Weights of a small transformer language model: rotary positions, untied embeddings.
Each number is 128 + 24 x the weight over its row's rms, rounded and kept within 0 to 255. Layers, rows and columns count from 0. Numbers have three digits each. The size before them is the row's rms in percent of the matrix's.

# o: layer 8 attention output (transposed), 512x512, rms 0.0762, rows 99-127, columns 0-63
# v: layer 8 attention value, 512x512, rms 0.0707, rows 100-127, columns 0-63
# q: layer 8 attention query, 512x512, rms 0.0366, rows 128-145, columns 0-63
# k: layer 8 attention key, 512x512, rms 0.0376, rows 128-145, columns 0-63
o99 108:172141144109088147091085087137113130147132130121104145073134144145137101137134155110119149120164134122127136136114110145144146124126088129126129061151156082145120156136158114154144122149157118
v100 105:157136098097159167128106114145124111133135168144122099095144153158145115156114124111162134139133103120095163171151151110140151109069166139142111146087141159109227083105137128161120134121163154
o100 106:131150103132149108139111142087110132079125174068137153120114137123158125098171101088099089114145135104092101106137122119131130085143090153151138162135119138108098133095156163128093123114110095
v101 110:121133151093158136172151135096135167124116128151071126065123127131114150132127096107131124106131088147141116106140107138127144113109126139126147113125104144138113103136165106148145107117129087
o101 090:172163135104089136138111142138102112102143130125122150141117099113125118110147149151114081114114125248103125108100147110057110140099142136113119081170126146133118105146105120177131123064091092
v102 106:091144120135153152150140084122138093143188170123110135163097107178110130167126127159118083121103128121091157120122167104133130124129138138127149156089162091113153147099107116076098084129133133
o102 107:134134150166144139095122141100113175180139133132115150107150124087111110161114115072113114118156132141108157169151088160100150146170135115162145136182123185166097128149184123115116137117126099
v103 109:125113155146147137095120114128147109137096118137121105092125119194146125116108137135118139135168161115165166163115152162135124130133176138124117112102127157119143056114158111120122130096146172
o103 109:131144100149080142126110165115161137123132092112128089128145127134161114134141083073122187125141147112105096138164137114121114146146128150167121162124123122122153152136141127129112123123144118
v104 106:124138134143097105099088134134108138101133120115114126145122110117155159127109122145129125118089128129108126147115108153137093120127119100096080119134147138100096120150156091135142145146171142
o104 112:087175120129211131123106147116111105152071153120125145119104160176133108121089132133093138122143081122154098141136164159103154150119164135149134152150138117122132106123138133133085116101169089
v105 105:101087176114085157153084132144160096097100140129133128118092099149133152142081149106111120142132128125138142111129103117166095176179165137088142138131177108119068162120112191094138143116132137
o105 113:133130112097178088145140105092143126126144138129114119083179176165140100104184155141143125149160123098128115131134154086162150159112088088129136151138112116129140128098096103117132115100085171
v106 105:107132154103098091126131112122114102176099185125106149106159071144131147130173141102111108115135143131138109152130122125147104126144129154155140155140121097143052115117117139065137152100096095
o106 108:135116166130166136139110108140110126112137115138138160139115177131141110127105131220123156119129123139151160069124137134156113106116144108112116121127118171088139079099125100161160149134165149
v107 108:096107140141089136116136114125128125077145086122126123127108141171105136105167114125135127149131123124128146101151169134113129081109127123126083117095170162170115127160122155136120138159129104
o107 107:154131143127148082112100108152145175147126137145171158160138123127133122163118119136151125131122089190148103158145127111165103112130109098105127139125125081144135123116111195110125147135101151
v108 107:140133105108129129119125175104089119148184098142141176172113140104116123102104093183075120163111110150119093142115057114132129139147149155073159105136124128164125122167100152105174150127155146
o108 108:136101108122136094122101146107144116177134128137105076108133116135108128111100134114149136184147155083098120158112089114087155128140111092137110131157140168121137172119164142123128106120093153
v109 105:103112095142123150100097094132148117121118108062139109148181141128155063128116157177121094105148111136105103183126184125126091150107108178124120113154110145139142136129182082139150152119126108
o109 106:169125109100142142158167152141154124111152156138148133136121112147134142155096159131122079141149075144087120138144127148121149152133131113129125126154156127164125116105142118119147164116121140
v110 107:122120146180136118125158124082133135121176093168156120131166131082142103125151126163145134140144140127166124103150101104150109165110117131148077123147120120112143079140126132128149109134142110
o110 111:103132095183152141088183078108114138127135131120130091141129116199100127115142129113136071134103171162126135115112129150116143102123133132107164149136145131144145142119173119153149160110152117
v111 108:170141109153105154161120108128101147135126141138143130123104129101118170117108096108154125105146161145140170129087144131139088176172113082148146132107092198143148100108116111093115132119104126
o111 099:086119119065154146120143140106149133179135159129081081120176137136159115129084122127137126174094133210143040107175122140148122124153113136101160071104135108136134112153144130135189149108150142
v112 105:150118139129162059161156135138113123132122132115114165143107092108117164112134126106078111155053136150155119136109146127126142174145121151150108127143097135129167086118076118121092091130106094
o112 110:135137099113099123170111066111087125117163120093154095113126142070145093103126120120145107117122202100120141140174158103135168131119131101107128143136147186176137133158147133092125138125111106
v113 108:099129103120116122104128129135159121139132114132123100135138159143102104134109124133139111131163134138153121119087122105109162163156140155117095144134173126150113185119106138090116098133121088
o113 111:097112105150121135142096125099115145109148109108179102140089156158153117109165136117122090111166086113134116151137111104133113109123110123134125112130142131162138097091149090125143141076159153
v114 109:144130130106149158111109105125131085124128143143107136123114151139134130119147132146126108108072174135136148132149105154140143149149097160153124142142159126154142116133102140168136106169133122
o114 111:071124130112137081140121169150151165128126169175144150137135116118149142086132125129160104122149110127143113154178160144148105142140114159132100153179152121097119125126132159073118130090123150
v115 104:127157125132125127138150147109158132127124159124105109134115144122126146108131116156085132138116154124110119152118098105176104154154145132130147105092133177104130108131114144116111125097151133
o115 110:087092154152102177119113172115107138138153153156144095149156110105150145198161123107119123103135105113126142085146135142105126140097159159142101106141131072140127092153160107135135085140153139
v116 104:146105128125144105108145120150132083172165092092126111125135114167114130096128125161133130161115076129123129068146127136147128129156125129172079141117097109124091147121120132085140122138119170
o116 105:087138146125158194118111104113101151121089081171130152165100165075130160125089111129191099143161158155103187114163136124111130121103100157136141117142169141115179117181152148178120106142086107
v117 109:138169157113113143130093095120118128111133149105119127146125131113112069116112116154091142135140161143103158148079128137126132173109131062126137150138117167103141100119141131147113178131134108
o117 107:094181158165113125094104099122103113123119140122130097146128112139077136107115091136140119145165145139167104120114124115086176150122116145151170181102118094128124121135107109149134151157131119
v118 107:104140133098148178101135127144071141101159121145146126134140135118138130155207136188125122152093154118117141129121124120186126172111133096141149142159134140105114135140154151120101096123134090
o118 107:196122140136101119086094158099176119125140133127144123143139135133098166136122156101138136126092159117120124112108107114127150176128153124085170152125153175157144090144108116143180177142143121
v119 106:141091140109102129138119117123104104095179083138135125111150127077141117111178153110124097149169140133128113134093162107118135159160126103143134099118088152129118093112109118109092098128146178
o119 110:109178128165125153104187121098113127115126119109123142200164115115089088145133125138150136094145118140116130154132113126142147119130168135133127148149099123090135123181136106093089123135167139
v120 102:112130127116115119111153163133140132118106107142158123175091177150127166137091107154121156123106107116123109124123104118139097121168141142157146159102145140135159174102136192121156103115097130
o120 110:114077096118125103123114148112118082128129129173112131089151114137142079148097146126134089093102183125140133161140142139133110148140108145132136102150087097105132127107169100125083131127103145
v121 100:119131107142190151107126136130176130134114149133118204114119119140104116143148146127157131153126135120135126173138105139147137096113129116139105148142200138142140192123132098092102133160153102
o121 101:118161150131070129161170110119139175095113130134119167110149106151116141089131112107116134108082166102132132102129111176116121141130132131148125117134138136147152124116127144101095168139128158
v122 112:135144139060146103121119092134133111121131074099136129076113134170115163118118133136074122110095084118111100152143124081100150127124140124122142154139153223102130167130139127104189135125108111
o122 101:105089155149169070140108177115117140111103110149123099118141105129134103117172105084109154110120096084153180145118124133147144110115119115129118150136115085101113131119148096133101139139111131
v123 107:111114139132125165094125145114140190135125137114097128103165120175183122144124128111104134110135129144114128140131093117122107099135125148171159125120134135133128137127070162111178148088109154
o123 110:200154121088125146141159080149091142118182129143145086146115126133167115101166162139137132144115123184140106138169156134142144062140114101157124097133108126093126168144122126138161099134119114
v124 106:091171183128142140111112176103130101137143140117130102136154134160121161106165126137128141107137091141134127103104088137160151148091133118135128125144149149121146130154117117119081202142138147
o124 107:128122137105128155119117101106077154141143091144115096152109141141130126132149093154156095121115115162133123152084124168133116127104118143134107160164114101166142096084112135147130125114068106
v125 109:122125111129119085134065147139097146114131138161109157142107103096124107096112113095140155105150137121136118132130182097115117159144113112156097109125124125113187124127137116208154091178124085
o125 115:148152107160139134121092126070171132145124164106144084096130134104093151200164170084117127149111127139105162120115142140112132134128085126111138157135156145155151144124159190123094120131092109
v126 105:095138103105178152144133104125116125135162125121162101106142121128100127136119127154085090133138132142094125130143147118140111153117170131155120082138080077119152098125101151097122125164137106
o126 105:159114186142128111159117124124074191151143152115160139142126145098107104128157133108152126120149127160159136116118127136109141118126114133099160145101109158135149181095164093044119116127140113
v127 104:155109083116153091109112152109148123099154123135166147129162112092113156117190098153106162113159069141159113119117091126156187140114127162122059124103137095137088128141162121100147101142130138
o127 106:109165067084119108137144140085135153094101130086111113122078136113150123104123149145133116159109151088151099154137146165102131116096104108161116115139098125137107110141100129167150118112116118
q128 103:134083137118124174174100111131129140120116161114119145126152120154134137121109144097149095116118146107136151155176135087137149147144120162147152132131112144141165111130110147096113144123092136
k128 101:095100166163139089138119133137131140125143131117130105134149148133126109135121111129094069177104152080127165157127155129120148129133111118158108155125117118142125180121114143080111106193183177
q129 107:141128106109155109148106155141140129160098105135121137162144137104168153098129132136127148146162116153118128120148145131107083129177138129182163127181155127123157131110090109148124123088102070
k129 090:140110110114107126120148156170152125156100147148088132100137102185092106170114120103124106099114125133122137142105101141180149122134118170102143136115147115112092127117172128100157131127146119
q130 103:126087132104146142185119126111152141098156142110133131108169149098134146143146104102130078144107147125091131171121114142113101112107121143130109151141130148132135142154142117112085120077088118
k130 090:112083185158116134115167164140129137145115144137139126101144103102100072114121149114106110159105145045157145134114139109090165149151107126138117151179131135182128112120112129113124137131161143
q131 102:127143119132143092130143163133097138110148084112144159141186150118136118116129171144099169150163112122115148166119110135081096119164169119132095101160141123101105128138125165180068146131102100
k131 092:148109116119124160163115123134102100114097155138098091100112113097120157133090152121151155103073104142095130131135098168174096128139098111138138160115100159145131146066109111139128104151112117
q132 099:142132144149102092125106111122128123148105117158106141175132105125131118120126109103129173164127169158105124141103099132135123115140124076128134158152188136122161142127106124126174101085148113
k132 095:153129125116125178143106115123141144119178134127139108133123150155108136138110162131149109055114165205105095129087126131102096119129139130122115158129135141124125131140112128157167121119108134
q133 103:120109138151077182117144103131097135095110174121094122110118120131139104138110121166155129094098098100170154147105118147089157137113109115140106153110087171114085145146109126125107133156132139
k133 094:135126159118106093153173125159142117105158128140160080135129143130151160080109146169145102139076147122131158156128131156124113105174141137090108139130100151131109123145161121135092157093088145
q134 100:161144125088132153107145109154138160132159161138085112111096120160116101135142110131120112149136118107172130120123133147107148139140110118124128162083072113183119148145169155130142156187117122
k134 099:125137112145150116117125094142126188105134129113165114164118184093175087109110089102132104102113104023154103109148118114111147150125123105138153099135087118133103146138116116132086125120149177
q135 097:165132098075118181117161111072133130136164110114135142092186137128083130115131140107169086099112140136087135131132121095146138157079140144114088126160094147100107150105112147120057162083110155
k135 094:112101154151124102099126165101122125132157122148157133126108129097121106105123116115157142120127134101151124115112146123100116105153089129144117197127162113119137173132092152120134142147156155
q136 099:147128133186137138110151116146124118126095122106082127156087111148143102143098138132135133108112130112121139125103118136073157113140116087133192120142110125119103136098109112156133099203157125
k136 092:083136108145183150140134125125102164144168132133120123125157144149097151115135111090133126146107107119139124131103188088175099140144141123135138096110189065133080147122128128155092098114097134
q137 101:098122136135097140101135084127149118108152141123076133119111113142128120154127136111151104118119109104132148172137143146113130088110137167160096099133086111188100132122126154116095126109141132
k137 097:139129130109152119086165144116107121103148138107099118109139139108142121117123060154111118160113102045134106142151157153103127119121117147099180145151095133148139091152162102099096136177131149
q138 105:114143132097115116151123158129116141115122141102122148114154123135131173152115156151137073127126132116160139144132121121182149116101130135154113155139076163131148132139166190123087139127095136
k138 111:139097127141139154142108127156099135140093126140179075121147150142105115110141115155131113198106139078078131143121101151140120140124129109104140125136091119103114139112170175122108059183123168
q139 107:156122103113162108114146171139129130160137061122143092184133136203109163106119154134105116161123113121137126156127102131169120138166117139177105101110127133086128101126131135134119144132142132
k139 098:116114131128145124085105144117095126136098093105089122088121132166122125146138151103088159130131122206099138126145131122137142127124183128134149153143109093104137147181142098111120154118131142
q140 096:103149151134131104116100134151112135126088143120116115174124131101155116143111119124103150157128128112108159114099152120138173139124147112151162170099185085105149135130100127141165128147162093
k140 098:129108117156162148139167141108127148094161120084143131132149134081137115099135120149112124142106124084171107126111129152145140143139137117103090115130103107141130170151149091146117125142098136
q141 106:100154146121120114170132101112151161119169152097128134110117100114137114151112095136128084124168118109167113192106151135117129142117160139095134161109145118164129137105143118121137120129126121
k141 102:135109149139152138138152099118088148088163130108121158082096159143132127154125069115181120130112121034163104120155124125084161122143119157109130129142114142165118127098112123138125184134118145
q142 099:137132115101130127092107155079151152125145103151131116150110138155124148117137114141158110140166141123102123150162113144119114124133154155092136090140106154150130089133133178136124138092154105
k142 110:124136113141134168126151108122122087132098053118122154115191157091111127108129115124122129090128116188139104123152085153132087068131152142151114099140130143143108131113114097117146125127112135
q143 104:166166099144139122130111149110114117148142118184116120164172134120109130128123156130101152155142121198108130123103108137170128126139114134126132081149121144079147136140171099111124113084130102
k143 103:129133099133153122147095133147126128140126108160158108141099143162089152154183130121124153104123140217102140125108111120138093144127118104153142106120147121095070118137083155146140103135147132
q144 108:098127126177116144126102090145169099092122128085092120100115151136149099149118142150108162125155152126126106097161149121096124122121131111139150153112128138104133111130112120131163136189112118
k144 108:110173126135114117072115128144138162127164173126076096140103138128174102172108137135109104122107171110169133120119110157126142137119078095117146081080101079134107131113133140135121146123157109
q145 111:165159133099127138143135127122113126081137144119151103081096086164096167104138136107134146108099120141098084148151117102121098129087111130136121138121109152172107130105080134155101143125104126
k145 107:113123094150178144109174088117101101163119114115150083163150161128168140141106165119113149110120122150123096128112105090092140152102086119143134120153107100100090137161118156132098140153163143